python train.py --n_layer=8 --activation="squared_relu" --norm_place="pre" --norm_eps=1e-05 --qk_norm=true --tie_embeddings="early" --batch_tokens=[65536, 131072, 196608]
Each number is 500 + 50 x the weight over its row's rms, rounded and kept within 0 to 999. Layers, rows and columns count from 0. Numbers have three digits each. The size before them is the row's rms in percent of the matrix's.

# layer 4 MLP down (transposed), 1024x256, rms 0.0941, rows 458-564, columns 128-191
099:397436470460451488486419480521527486409550468570498530528570546502451502427564466481521544555437478451475542499457466476454559538512434429421480499514427542485495573548551532564463513530460554
103:478584542468467538522428488404491466472524471579484506498527516438571372559555493490460485528555521501490450461409510530516536518521522513492504479523505461477524524486494466509525467537551535
108:514561429547512511488575516493444484337550554548523480432457487586459487531503461496483504512634511488503426561383502554449502520587534387479594455462493587522439451458533573414488541460495538
106:522474434593526531572457493496490444464494510473520465615496529585499452555513435499567561498440481502534420490483582546480578579470549496521505542529533521503494517518393556497573463579464459
109:435465401398503358529540526448551501522525558545371470483466400533505532516518556452449507451564522505466498490480475448530415430485495521430375501511500594493534482528533556459434461520441525
098:535479468530530531529482425455461504443500379440484442453461566508437561434518574470505491452530374446484523481554486427530496480564508404576443512460412497549491565383543470477566601504495467
099:523521506449506433458479454597523505451454478442452520518565488497580452447535474528503546527492488501452547452555591500560489415491518464487566415445513438515519524472436465544545496479502580
112:500477498464456522539469491463403449500537441511439402450531557534494510484417493526496533488455500582536526482494535607469424473411445595538525495400584520438452507394477529425514467487522469
100:489461427430453535536486512433468446533521482507447419487611496457485539558552589491462572455475515499469461543457505474480525486476457527449490427469514482482480550527521439450554565616481591
100:517388516502493493512567525425546528520372518464504565476462398556490470526530494481418532430504450502540486426514541531387472487481519493513440507550528508513439518480478555451474493482516514
103:403501515497511517548485553496482584501456420496516492532524520478565542514579518454599471463575516550448528454504464526500479516454523446529408484646455476509469542456576442460506467528458411
095:504520462515643523524459583445464458528509449567457487429571512474547451461460521478472522516440521409533442424575462456454454524474525485533476568619455465495450516499564446492587417563382463
095:534518509536501546460531422482556499501513522520471604513475494493538570517509562550525524572450444586538454452469559537513564453505501584473557528551558531448476546484498452503471552527470559
091:452511416554531459405536459484507495528587478581601499505509521455425450540428491561573494511504557545368465542327585542476531499575544467506462527500586519519464497551594498459442477456515490
095:520485565527486545456480549451495446530488536523551517528461481562432517469547478524411419545453497489491503485459589480376551479434504482494547574548484475507516482494434467499473528412563505
106:482492532520593539534526538470481555479496563555589554488470478442542463391457437525449515542548508484433508506509532457534461467541469558519461476548442440522433587408525532479596511508497520
098:478591477526560469439500467469399578527511564486497571485419504413438615447499595462535437417531523426512499498487509464510523549477563480525541482579457563572485444426492518517584502438546488
107:474516482418443509453504390429559515505466590609500541441563492538429444508426521541487519501474493493453544495397442522531554509663476478479464539500425451465457446513481522529463574614412490
105:510437487563489456461578440432532463553513491399510487475457510424516454512396490499452445498495463540512416490471506441518511537523508643538552542550593498608490570541489557564486508503469491
089:531547399484492498486543439561404482436538474406526575448465600573503569530534449457450532532464510534481458564517475529470558595542506578422632391469501447449508533548522536503497438455427465
106:480464610376482437560539402450532546448571516342455514503503542467536538475514410421523491480476523650556459470467461546476579491509487546516472466509580421473542460431406486439515510516466499
109:528485526510460427535615534548409552503377552510517596432594490524481461461530553537474412564439561474442511544434546490636514506426533487443531511521449575394507463505485531479396436511516509
116:469489537545485502455423542620560480508495594466527551369493529463449548443446508508437545522465504535515525474410443458498507458594509453476415412435424562481442534530404457400478428568434518
100:431450448578535502460484485454446514460604533490548483583447512575543477493509588458518461518462558532518523494423510572527599552462452445448506579437539528488464473428532447502442507523462574
099:536394485559483485491500457424457485607470496552430439506491431535408460571456477451421528461545531448471378535480559559419566473494501369498508532435496517544439431510489455568539495540570536
101:535548558532548478525491542584537500437478485507449478527502440512570456490487430556527487427514519595455622500512492530567493425484447532439575531537433381498522467520500528487531521536569478
088:523480510472494482523541446536539526467561420500548451442510534523519519458423496524562526556492534487501501498436479500464506522502564535416475386476581441554535498513536500539452429463550537
104:633471593548550500526625489492545423556518527449513551535481518453474523447460582479567564485426460565500449546508518503441481527491533536514594541451545514497577458542477589489560469514514522
101:567527526484459491481459474510480493510515585546464467518514395636603547539515537554495412523527391409458587494521514467524399448474455532403540479499504593515398518486464477478563508487481518
098:525452396561475465524544426464514434438468550568480591485614453450534541510545448549491525483465494501516522483496469545467525616601492482450452474582450468421523552480470534440514549496525542
099:434481420451484473510517481471485504552583550447436439461510463538557499517430433452537486420496456428508564474375509500468553477413527432480537429421396521406433515493475464449519434451489539
095:461575447522511563479558526586495444549554445504455595512570543538506589529415418485439415526480452485431536588573493534529599346519588630374554425517488398517520517555437432477500492454473578
104:463496472485496517443589462491561533456460532444515528460534464478473467518524476526535398478577472505471480590409424495630527527526475445462520515538492445467466478467427455543493597490484563
106:536458617504495461490557593360547553497457501465570467497507509580603453492542513419445482426511480503525492453420512496563532504537419511572501486532374477551503505497543549532523544482578418
096:578505432516550541474525503605498467487546560504565507502471549507506545390482516521520399455546529550514452586398432481501535613534461439404504467532461536535489523503391523542501457580460635
101:513542462534419504508482563474558567472492521551486468504530503473531516517531573572425462474524492511412525427471504489518506419469486467448505506488437568564503559478519481559483496471540414
100:508539473492459501399454587507549503526529492542513472509469489543554440515538516558486378580557577550495442487502559505626605523582516597598604458608466439477490461475534466434536537446470468
093:433537470489497486518460506467475593541516545470456477520463473576482490464441509455469437609392514526539537414493443529420475577513534621594566499507408478461554499451555483499437517499581563
114:520501442611476465542463504401439414466449554441463415489546490494565488562467468511497552540502484539560543584568368461490467505519540545501458464512439396506538488526562506580552485505522552
101:566489507442548463449516393500518435496613545435512561580552472480579438409531426466463568451462445510500499410485457493460506394450486496474541485499525449460516482574438518548517553478486517
098:504466557498474537551494621469548489469593566512519528543553561462577504494498537513473479484474458573558542505559476576495520426495408548443406545471523500525418449511577454416503455532492468
102:496525496475434471403555536464537474447558500485554531467502487617511463572545533604407549498489470476547520393472511416463594578528432454556524573526494556403418489534527467420536528565556488
104:490546433535563562564459631446500494531473433524555545503500453544504498531490531461480491354513525524423498511538619580559556517580494590455565567458523445482481564566543579549513463525455485
100:497487513590474479561405522598468489486506463555493555494406548536518453479566483543545443580465461501465537529438468538465485513463493567508610503458578499532525417543468501537551455488588554
111:496565623463600549451581465532539479413483495472499459537524481503473465605444568524467433540529481569536454514500455450595426611573515547521496431458503480392521514491531484509517565502535507
100:607510568507537588467427610469552463481466525484441469565462488564569462570593478435546450480549477489504454509520534533590532542553545482462521500411554482457496512440546519554498467573529497
101:549512520583394565537604575483547548562496546486567593507592484484545467519485491556563482547460431540428579449478475591397551529451481434461358468515481484494522515496573532434539448556531555
108:535473498554541602544502473504513456512409548501561487482486518496510504480422536490409483423488535590518525463484523553532466564388533478502481588522529530440458518545461528414466612508521444
098:432497497503464501542501506407510485435395547479480490510482403514459561544516529532465463419457546503520463562548474501499440448471506459473485474533550500480554455531472545466592508600436527
094:559542502587499512442534524614558518459460452501476448516474472519601437383524537554493527619553489544395453460573598495598577502544461514439507502499572489471407486515511608512523566601463551
094:460436513460503473478511632594491466479515523587571430562616456454507518592382451440499491578403471527510474535433498577410518465399462444443515524424551396525451456567427607555459491492442474
102:507563499472541543536500573444552479439421617489619606472480522488546541638484542469461453405556525462472448589517469493475486446503513519500519509494537403496495580393403487514519496519534422
095:479485512433479567461539466457516482513491601537560538468470553475556452462516540486430433543507564513459554613442508497603506482476588513459353536484498477505475571505467533515551513499445497
095:502451562530485473562516431449502519428503421476545461516492506507554503454479499414472512410529564439441502585437516602505521585509606482445473469479525520495499452533579428471525476475564488
097:509456446416501458490487433506498522517433503491528535464450550444480370428471472597493523483448553520464492533531478465537522502506508458582457501527522443512491547412488407565514445405498423
105:495519579479496433507476510513597581502497417482464598521506428499475524452548543508499537407464544555427478448502569476526591585557532491485513559502455451620536533572501503461482560419531508
092:474511504540487493448385522478439489516501535582535417426483540464468460448480503477497569495466430476560412437515542480550527541447483418532493441491548523554467589464584510476547397513500372
100:523498468563481492490484533484424475466380500507455493541532503556452517485562680418507569523421556504491515473440469539561486542495553447514521535538464514441515538465517460554429554494560555
099:593474555502405534459518498386497520477498415537493457494405499533511566457584583483576445579581467390472470476471507543580512548389505508469451439466475521577514452577543511529562501545501514
095:482407555461535440532504566560508479502587419558390550419441531478543432526518495368478634469535509388412570471493463505509542460590466473573468511486460413548521506453564485434542459463515391
093:472602634468499508533465503506522467473516458402493472539446502405529587518486501519536546523548538538507506509604455514465577506556467592417502468413516520516559528535435465415521608508591570
103:466494486498531385473520463480498524505503412500496533384468495555466481500515563514541516448534446539466471442560546500553494536503536374606460533544450545518448499472594507519569378534472553
095:482510559476482564547431492542557609501545380494516491476531427569427470515524413518554534513492520582499508486509456533353608473542508403505423455452401489544460486547462459361446473470545476
096:514498439491530477555550445463577454483514454531445513528446525486490412580496523392588530538544442475418375490455584434453508594557448448553486475553437540483517498495551501401431489463552465
095:497491492442433482463534488514458529461488496518608582508485524570395570472607651461485450482483518407530499519482570491471528446496534512559516486583513552545524466512366581418477531479421426
101:513540566548558498553446496489528536390517558496456478474495493355538555479515504483500485406508439480481539528447501488600387403440547523500435485488491497463578525418482420462484499432558447
100:490474506440496582557487600517486482441542566494509517551456418490488471450416585650535407505520476538486545442449546481468467514418565488501499529528541528546446480496517574569481581468501549
092:484482465462456507538493501480615417486535484497590511457530575545413610568450574457565575542411471485499495464524502511551537473577546506458501427458528459351486506503359494497620539518490531
104:550510503498545572581534603584510520594515507475580486484554464562513512528456533488489530510490494527557469495516398548453513452534439421453451510523499558523502505543436609516445621515488461
096:510479529440465557448415499505478502419519585491436594455516438485506500531516450536437476479575446506459465530493475454563466523585487521411428493547581548449556502559456525540537472593459566
107:478525462582436446452542535522554510388507532494493486476508513520518486534504432505490463523413483579525450512421499526522501566622433527421522522459502447460485487410543420526451474487548502
091:545438515496500518531478494478492542494503523532527547494584539455517568444436568488525424584489494466498446522476449440460407478497497519508469522587499500506499479500499498440482463401422573
100:506498463502613478523471495512545485405495435447487488411533556571464510456520595496533401464498571589560457511455570426450553523527447419523495464457557484571456422435439500443443535567448467
118:421513519570575530481471392529556425426488499537486473392440417424536532479537473544488443496533486520482541421496423583580552459403468484534456485535551485486579520477373445501478473524549500
095:434496472449542538553563556569402502469342588498545502517405499531446498534478477563480514579490498493613548543544528517435520503473518518486496513592503470499465528567410563551418494483520530
098:379532519578441533454520414446640416483572523493450473495492519471479574518442460535456515487567515487487419449581445417462506447466551586532505551528468533432521541476466515471541489478539457
096:410528473518550557433470546580460538512436543437510451434513431567581403468649507553478580537468449514565469596550486449502514450433500477424629418540547514548508561410493594490531530524471504
103:518510537535560484573591452473528460523589527487513512409545535402536590472508481571497426515499508411458554536636456437577576518437513561497442523545482544444420424545506476450487443411483537
101:488544486492547499611500503462561486490620491464585469506564500486436505491403544541419501492546480456415559437521571529411494426431569517501439492606417555573542422465505520509451554529526406
099:422485511449542521561570502505512418464456569531474462534493515526640474504501526508443473474472501515538478392421539529553547540450574473498519390554541473487460568506456429456489518472527478
093:560535553498524485463511583591486507487501433515466549535483596577494451571478472426555607473460517519480494546508553470536519522539537589520503439559478436510460513532431471448474462497480431
090:493533485531530521435493550462456488496529580568520518455563530431465415514472491598586559452490545487527370458512370481447431601545464548512594494588579458508463533447571433480454516494443573
097:480408513506518477564440555529527519489480545433541503567478462550585501483607457376484433597487440510472426548514561513568497462450467583479519477459488460498540510507383458451447531402498535
097:482501442493406499554511448466350462492506488580474493560487512556494596430472541481419623483475494492543562429522495498514454528560495433536436547507476627435508535451488461516420507527526497
101:475487562523522448532503449467510535476436482420561526566500456495547433514509525474470523519435537463603497438474496409548499513431482532550437512520485575500464549510465497484330538402491496
101:535468494567535579406558550514518466501554547581599495522508518407450408483488493477521549471610496492542436579509449597483507559520538509428408543517501551423507536518581491483557523498568570
102:474480368511560428487480563460498494461496524472441461500482602570534548566552450508457548417560544590406467501500522533508556483473460527513556453457508531492471516469491504488459500465543431
097:479427466422467554503489514438457515517489526491523520437538520442576530500423513498445500423540485532535450530518530461514500580447459510437506484419512430537522483453575488456535475485503480
092:456586475509466535471503462528577526408482587443489453517510465509563539487528523513460497525486537529528498558477519471550530500496561569438487527519580462522535500503545541497547475564458468
101:572477485408558492458565504469485517444523503542515520463437550535505449411583523496418492527473527551489499558581445510576429501493505482542558457577519414476471541528478502483493457475438517
112:523491465522481377526554503548438515616512424489436454512495454466462542472577447443483457346514532553549515494412488472577547477482504492402457477442519538440472583452459468489558563495457458
098:475479510449519443453477486481461497464568552542448541511521473510579516473448460583467488489472516588464576469499543505492468510483530504561590494586459606461491498516482424509551471577477521
101:507522406509493472458480612471559465453496499545483524521428503518508473566502499486513525531462437630404452500525468598536507537544431517394400370556421439554485437449469460546477411499521454
096:454583541569482472532497458548544538470470388478486564524503474447609496474528526493573469468437444484581544571528452496567497514536492542559512488601511490507566526400470504520538589549478485
103:458478430454533524592408486481571429410522478557467474438385521553512438497566500478462453482551556528493498411441509560412572485491515459594435500565515470509466584453516489466616460395512509
094:504458455512428524534585567432574492449509488538480521426465528549490504591505504443587528521523456487501523477584452530497533562469544412558367441463514461428495447565456572570564532494468509
103:523546489439493504419436408484499514426601540516544473479508474523557476455495528449405525529541599614580504496441507501489565483567399580608620501528470501468530485475516531423586543552457410
090:471528441514493503438468548468578494567506504570566494571535514446442539449459493533470509482546573473534444419548479460554522529432419542504482585491434553572586518526505482437419495524561510
107:507431364494566532536459513529519451496466479466499548524502515547471484569432522425513535521395536489414582465439439430501493432428558477557501558585409538471421493471497504481521571534422518
094:445573511508533445468465470454547460577546478509525497530519509633543566484614433566546570565543505421492578552568478442546556563508512523459511462471598551588516526485547460554475540393458463
102:466579425548411492434501544502524546418636591545557502415563429512548449494531471547526447605487584397507453551488514560552497440434518448533382497487543472424449508484525384442514500481426481
101:549499547615484434451475526469558487517571462472542508528462481515511529538514498485494541536572515561481458492477535517457419503465509500430497535523512505559535467528561475502479480500481494
096:496460495561465443509431543367476502516546540578505549529492462510539523498512470410545501530576563455495472512622499472486441528452537545476476522452397566467509392513538482441486459577504608
100:570481504630549553517534528494439466489518387499558525538558525434563458524579480479515504416479460499539366546522591486554534509534473623503505547530510528474415512443464502451486486428489536
100:478522476508527513599568472526584488471444476549525446543510466372506498547475515495495453544566522548517505494557497441458511576404551437475508469550521557417435531535468497556548490444485564
105:547413504490532419462578501451461399520529519361439494520454496469549445532570553499425508468515450477522600492502358532502504486464521498527493543531469554519519467554548529495498470554596551
097:493491614476549485614572451527463454462511429504503542539474451440433473495472407386532440518510544566501467476470510549624481532482468446581474538480531512506449469422422499500483474546498443
# layer 4 MLP up, 1024x256, rms 0.193, rows 459-565, columns 128-191
108:484433501560499509458441428448450566529572426510612500503514566439509460529533471480485546474548480458541466540586472402510545541554509509524528540485507570522463448454451481496503563496538512
106:451525535392468558478456396589478442533570581505581530446448485533555490521534548557506560489508510517533513502476496588549503588533431433491502545492595433508423505429572521488536521555526420
099:533430500541460413599548474453455582484516544460461425560481666479473480417485487623500542587470495530489456547529550551539557483499449531551559503598386502497410512537493452475579585464492428
097:546435526577567540464469497557533479529456450532583451642509517399448525424455436494508540474509452466577560524494475558517435552544456560537498482535474408431542551445504493421517470621498491
094:405527469535535433465427536479619589518529548639499529500445420456401485480507518563545446539528403560547490465491507562551521516474504440399424548471508546438447484538506526437485566561538516
101:506557500413444468528528481401394472496692434484574478503596500463492559545470533597526588551426482518477507436448524512563489584532520477546534547445467475501561538577524461535466466504534573
111:485433466524423523595510525529461502420556420419485464455472551443523516508381571491523521461512450548522568506511453547512454390528537484508465496493506472557546451483478479529546498447424506
101:484536467532514493480392489520565495559551463406512503429444469459400602592466464426419573426460442494532573494437456444500502393443437469570525538634463575461525525496511535495506527513537522
108:483550452475512463606563513527486619504486508484536509513533448494548551569457451492546490561452555569542435431510513519470411512526511483480472452496498543569490555572462512466552481559348455
116:526426618551498404406534526523511383461498420519463383460524583477519503484463464502433545516451508496489504528517472516495494510554419600571567506496519559483550548446548413610492509431408498
091:453454484507439518479502514558522536551529466402467507440409447483439523458530533538446471522569432449500460525465509563550521494473502504490448446479485544447388486524468575578525518445580497
096:454550544462485400529441483501496449485404454568478425551428427521544479520498488454470552425500578482469496557503388462525491517531509527498605497432540538393378475516495501548440517584438513
105:569507484420505434585507432471413423482446492463420470525458486444562559446559439578412554516546583504436516551439446471438512486499533573552425492467475454562561503522556505518538494575491511
098:607437556479565485505527480572472509442479515559431506451494552507564508453483481466491383464520453559510581428531549511529458503536560384379477597496517518427518514454510565500572554408556462
109:408571525535494537505429510502527492571402545409521495415568495576604419578456456537461411514450591489399475454493505439460484500512439519516520476500479424431621553541484497475544537446511486
083:500472416492523504546520484479501400431551504477465487601431488461512507517458471506519470456421565399461597495416431537435482525423484488600487558427438512481532540365468570436458568575522582
094:469523423535535587585470508624433534551559467520508417546530468474482508501482559533505490444540478502512509563461477496528496520594503525441560499481577553506444595471474471474562555493467454
114:520483492595542579480490412414526519481530519491506539493585487428455541528480573523539480605455500553558442485367626460573474542527463549446484471459514459508470525539455443521572606459532444
090:461585509520504488464458544417516498581549492531490460449503558563496509534580605468526604437504501523503533519491579555444479489541399487467469513524492560540513543421522498521486558468465479
108:517494522477530502501548539613459495556476422538554466555460532450484494488509475475515537430438498489546482479547496422534511465478511545471511505478575494559436533465594430413484548463470424
105:571447484477429516549534494483457502482421449537484534446558530608466530517526541523503492445490563486517437519436544480567491529538496509479566513516489544533501450482501528453435434488480484
106:482448588528449472478442505547565557517504447510502493462514506457491549526549510574516478413541544462455505436448571516551506527515487522505468508537527483489546580447493416455533471486481551
096:428434462569499454528521506546483439402520454492509541391539437571524488537461505482471538520594525535533420541446478509435518498528412448496515474449581534498525443515538549467544476486426584
093:518442555522568513555449627443540570539508513484464466531464547537447501521474507506460468536463498514443493476493543404563561453522557486513479537541506531534449571600493403570490540509528506
100:506463449490500470530499495548468553551492442453432530529537474433477603502503588458482458432492436567480474561579392530483530538395551447533564510442501536480493599347422531460443503480508404
106:520451472446491563479484522546489450457529449452600501438455438487575422463447472539503440487481502469452539552480442510483551495506641537525491595491401521583513577490542460533524473489502400
115:533541489617492457533467460555549530548525557539381515558423485527504493603480542446490460437643562510588458523523513588444529561467435439473484433456551597402472442429546561524470522507520512
104:435393460537499610461440489447480512528524532498555494479520444553457522533512552506500419482585558549562458498443465593401514477512549491412436528467565472401505529537603469529548415489425440
099:581462472457473549499548456612524446531468418573560527486562551390477561490448475592518499585497572429547586471576551592413493474577574438461467475495430507428500546522467525526462496532524499
098:536489541469461462532555402494534436550574532485490558466432479511452512574505482461526559583551482524470516547563454503465564516463552542474451560456476536552521460528501486639577471583618435
097:499519486492526577479530464426439485465536513538478521533475464510424490398451551536532359453457431429439473536453509429513491573540486465446432501483424565572540516528509518457399412510429512
106:554531455551470515503460496536550479546499478651522441467506385549579481537484532520531483522497535492470511549527484462513519398518518597599513536460510448522508549474516569610417537446622526
098:450508535427551476545423443450472566543550462364473425458457493510493475470625479529482508460507442548471430537472447487527556419466467485472503506447488567523485604493632487502458517489601338
090:410491509461446495434583521479475537534420472523556512465551530470521538503503461557563480491445505465530500451530474480580472453503443490470504514396517484506372474510443472501529565549398428
104:532437517558564505565510545413560545495478484553417536468442499544493594445445419408476528470487407502463480509506520518511436554459469467526530510517401445564613563498510450428508519523561524
099:560586519523541444538648487442461470463548566491522563433504497518537546485475479636480492496402475654523612507417470488470540462560544477460491529448487497470528535533463445453517453426437489
103:536590480486533560444561534386524515488421484531375472513542562477494542468511575445549556411539527514431485494545438434562518505508568580475463507515530390427549590522506589465425482603490492
110:468504461475473450509494517514495441445559538506461488593578503494563469537451514558441529440496567517504503497559419471565422541436488539500486515533497412497481519542496503500620494454525525
096:532522493520565494480540511517552561493464450438520548493570452535452506512445545459612433515526410431524440474524493496551465550427516537516582477554518541543405581507536450448585488444498488
095:463588407486570468489515530540517564491525477634451511512517477557505441485462420446437450454498367588363497504529632500539469474488551428512507431561462539427478577464479506460431478441585531
103:468412445453605471558535416586513528612575435429560404547492527446488500485502487498519524446487568500455537422489491465481460593539554502457451506471480464506582490496572481598499570532445493
097:455487486535451593444479489504478506481540581461511489456492482444461508465477401488500545524527327485568457483500500484524430504525546417494457517500506584450469454538561539523511597493535536
097:408484505520520487482490565567470598554452515474491447462430543474490625516537495414470493486540479479604482437463551542423424534473532563498468410457445489505522578552474558584411537467524547
106:580529558538543432523511472487480658493459564494457498538459487480572431411409575436492492532457545555524483482486457531492480515524568437405544410471400490513529603464558565542535561520473377
091:456495415499582505520531563520417536434575441503553500554577474515490487529404511511465476541518580458537545503499581487430536568514442563556577424513541514436586524559502518518591445467521520
095:458476513503483517581645544497418474499465438545574482581522467501497459478514496525531414404509487562490548597526492466408477546482410467469489429565529438393439433534585523433484394493577475
110:517532463402450502517507527461512499484468615454498449432442559407488526492425536483605592593564487464585516512456390557505541454444506494606485504465488472455520529522606523512516540513519489
092:496497594527472432457511555519496533548533512505517415570522449606449558525421519472519467499410507488569561411610458524438585518444414549473512480596543457550392523494495452554463487514491418
099:487501516578425526534557502485525457509493460554458490417424531440585524528487466424463485505632453425540466485470489474477471555472549488428508537478534384500522491508549493451548567496491572
093:477483469495424574447581524485369546491481591510529540455445541517441517500502537467543557557504367521474489434406523528584444445483623482469558565452395503449568506569447543481522457539483507
094:473491541603504530567485465427493468468402461464361502431473521451464589557483400462581392544510461522476620515511427445525403519440492550500572554499469491480474499538476452573567467530410549
086:392515500530631523505487480548529427551472537415490458482528465576463432503494440511541480497481542524424442561508422483506476484580560557543523585489545479469483484607410425556498536658496508
100:491482414501513514513510559449539465573447528430553488618525579579515499437572544544486544515537489538466534415475527529369466442466478447549605379519478528420489490556502506531598544521528441
101:451500486538454525473546495436453524536486604402557525452538494488549524467551488422459396493492554606492479525492473419581479590540441450390598461493496432520550523555419498527542503443438492
107:551490542441520495459548487616533562525489460515524505526413474465466446501532486459490516407498541599479499510427422551633563463552539542478453539410507450523491513528551400550525461409539570
081:528488517539482493553494466489499475545443417462512574579458525478568512483572542530493454524511533495498483587545474539522505573572558516477484501441498534525571546520418501442430598488494566
096:554416470476490523495520510487583461466461531548462477533400446522502507473460405549480524519517533481570471390587562486426496462554451490403471438533528424457443510504401537481540474553529471
106:510541517550522577531511540539518539498524412524449480452445388454533539572483528508495575444529435468530550512394540555547557525473405484512533442436433540416560466591522437475444421506522530
093:522517397506519465474492552517466537528542489558521470331429517471563482498460540559524496536531526573421522535462468562520515436556502537519554568452450424478522530456531490567565400470499526
098:555511443489476426497467428532558509534509436420458482497548494483501502499451512574387538479474533527527511426429500533347513533532563549452584453463550444469519435550518543492445413518415469
108:471527492430542542588554492501471459517444483485462523525439462617412426541517576526497488589425542561557454450581441434472469471441531436586505574452444594526450536553495465499460459518619623
092:535584449452571473493542537497490596511550479579397518495546491528551521432489501476510518483576487499474444546523471527530576433497545580484555618428472394491483550485509520537600469454502546
094:504606522561445415475473516449465457549536557401564517476461552505431570635511542506501513410454392513543464561494581522477506583532553477529479398371414511539545506504448573552434507501400516
085:547372459384523528510448415450521507404457504459432515455561405478556532515466462516522516378455509547515584524562592514477447515573603507529521474485585469548466547434481486494434468574542519
102:466506566501530424442522517481517512511420635388515454581513411436544515463495468507489535503561419435514501470552527474432422493550537430553448499458497420525426511458648531483553457468444538
095:471460443379446430419565511488529464548500461589451476510532498511526473429513477493508459491502487456473570564480463481555439472530506542419419486534521454509460539468383502480507435458546390
102:585535526499523553494479410547509509517491424571574501529524527523436513481516497476463536448422475506525538463538520471473438450453534572470435479560554592493494505445544474493581487444462484
108:414479591470546539433603468540479534578491550466526487454501524505616468493450443556585507501479524550507497454571479552540432547539539555411542486451363489492518435535407556515515481520480511
084:513460522437603494459518533455470504629562467502485531590529568569479485553524467503535501509491424453405483388573398432436498530455462452464514500500476477517514495460424543413437554503638452
126:468577461519473582408585503486476569508511504515542436568464546543450445501438521486458535431512480354513553396501456557439483565558495492366507529559553433510438476481480509493462483488510540
083:457471427519460512476464533589457574592451474504504492540505483468437512465454393516478524513504414597497538588538449418537511411481548508477527566457583467513487636547486497546517501558494505
091:385494490463476543387539553536485499527493526353518500510438418486468494474481547514442508510496497481449586491465521520468417552506440645463465453594552512536504507605407541603548525518522549
114:632494510493485497449523464385597505479559507620442447451544557481472462405512457526409445585551457602552509478433510479512552520437514511440492460506566441503467441553427513585518467609472569
084:489530525535566522469427556537590508570449438566553407567463429499402443510597523410531493558505530501471487494519547606538450533565495451549479470607497425502492446454492486439537567514480517
094:557546514577511542492602505410508446507455446515469580363558449526501432482404448444541442592496551434572429520472571540551464557505530601492468614522526492552388450475468589409518499553537511
102:549482514436590522498512510501463411456453527576453548584520557486453530596458555493467482521551463481506582469483547480484427565547502482548444511398405510460576516517467476456464525535409477
113:491527498476516517497454465591521517483501501543545412548499469471497469569428375529590491514518475542452508485515592574522542480560484474456491434490458538473385522530501444459518505513553509
090:443529452558435459479523492454484515468430562544489500484543512506551525444420428418453529471479440396504550552513559495521413561542420472471470521456606497512446449486564548559535520609510485
091:518532534483430546452479593518474500527473568524543546526534482489452513403515461464440484440534420478478462490473485441573566427371490475566525468486461455464428543483619503484453453573499439
098:488465435503502421544563484546493478423518579521469505485565569480498396468484488582548455586499470514589521482517451441514515442524530422406497529512505450455620599447483526506451465561567539
084:535453438503481558483487481565451461556564448461474494559538501474496394497443501522519417512538471462467551470642417470449586423463545534495573505479469555471517453521461493550464518484572595
097:435441612444434509547510474504578472534514487521596541545497531556443490438500467509498519456472472534436437537541457477454425471458465493447553486523443457537561467502483516559460437576571417
090:457559575496458572437415559491487487552527551515455474517435382493502591383507518411414496440563516502461477435435421506544419544531512505460527554461520530407522497520530536532495417495473517
102:529608494531506453461536444570478609529580516460507552481545452541490506556456442528477455553480468616500566429546576493508480453492429465476543505521513573498422578513491423534500492502465508
099:532402421481503522537602502420457523474472426469554590480485511545508483583599565409548533552423508464543492542491569497457422510608505520465389593511457514589556425459577538417564454516498514
102:463582498524560585508463565487514589487605504497571423506505588512530526466544534565514449550520447552408554583492516512478469563475534421534517490528509481510449554369481543545495585408458438
095:618554543469485497497486499504541518438445514486432488549490424508531458409577563434481568448460615425592423464467490529496460436546562615571460530437510572469573467513561542543521513566502491
085:602425542438455555396435574493554437502435527475583535535487558472502482517514542498548560554533462558495525456593486459548528514464479543542546395508552469571373485493483528470486534495548474
081:481533533593504570571443450452447511564452420527476491531454588498408546567538529461462528453537435508527420441422613542546514476483573466492583508481485449526596521461500550439498563548502539
109:451489474549392530401504345495496474514480537426538518494486560526501491432478469488596485425551451509474411452592494461543518563543547525364519525527463512562530515649559521502525602474505529
111:507527479501554619498537563537454543478572509540501512515579423530499523511517501499541413477437484642418533541513571490519529453525453529568555403509454476428466464530507576474586460484442491
108:468481524456531535548429608499476535484478356487441471479376502496452564462544514497590549549472423484576541521510497465483563503528441528515458502452443447471493508488479521567507395543480478
103:418484488555428474461519455590519556515485497529514448482482488401505510424472511443474536619619501574503532530442550441460455514478517568574554512520630498478513635453403531419559467512524498
108:507509536520537449459402497557520506436537452503397458565484429458471475507492548516617498429450500477439422484601533515467499489423433463499587453463459457550444478607531669577514495446452574
100:577550456598487520557568426528446511491565443466405522397401571459499523546573469466540538524474512434478416446480530539564523422476454598560532505522518507454495487633540588552515450477475529
110:551526529483401451529465458461452558539487515464539493589411436452472399536455500480484458482559494473431464470487495516518385466436499522445406441450577420525532391584601514510535399555527585
086:526517478581464485534606524471440551521485525508527465509500420481440623528487522375459429537572503519542560530450518457438478498559407447496585456550491516499488424439497525430591448475493477
100:479533465465460477470493465520469464536500523495413551456402513465487450468569492424495490491436491564469513439469547409429487452520424467575509388459442509368495501484469538489492563508502500
105:513532438488500387438463448447480522536423492548519586467429553447508534375525555592557542459450383534530616472544491468580464556514517548575505484546485557549488559406487420476558503470518472
099:487564435495494443489512498616408465477556519498474455508463552595488403521537498476543515612437500484521529529425568487489520515548393440353459485569416448552511520477508455495483538464483535
108:481549625480525484542529447491497437507490492584403505498444486561436514474507607576476528478465454426619478578431512543464493521487476439419434512445464494629598424469571534497465512517493504
101:473564536487494492514484487526485521442429479577475503501527523521535439520429519403450386477583505483514489423476500490559530532508411506483483579508541468554535627557492525453469555519459397
099:508435449480542427545453442563428528460481458512579459556545444537534523475482492456544497498399460492554440461480455409458371464433393555477388561478510464506431484507503476521468412486381450
101:566516526604438506473444513461537515521422459553574436414570477457556495495523576534522550497497458534517489468492500485508504493506420566456512447431564467532469513453571453453474540569578520
106:426456474545621467577509536465384427477453459491447458574445562408547475445515475489519513455508459441456574478486480503591537472514553418492420435474423491488544543447658469500561502412472450
096:473457519507479576482522553381410558506490424596528526502486521559449525510598499443538505471533444483512551446447596457480504543551471554488460552576503463545438535504487542512512448479506481
102:533550442489461509492572537456384548491451544551507448612472567430519511628443535577467443578548484680580496497491509493613543507580428501474564457458426477434465485450491494467516501539399510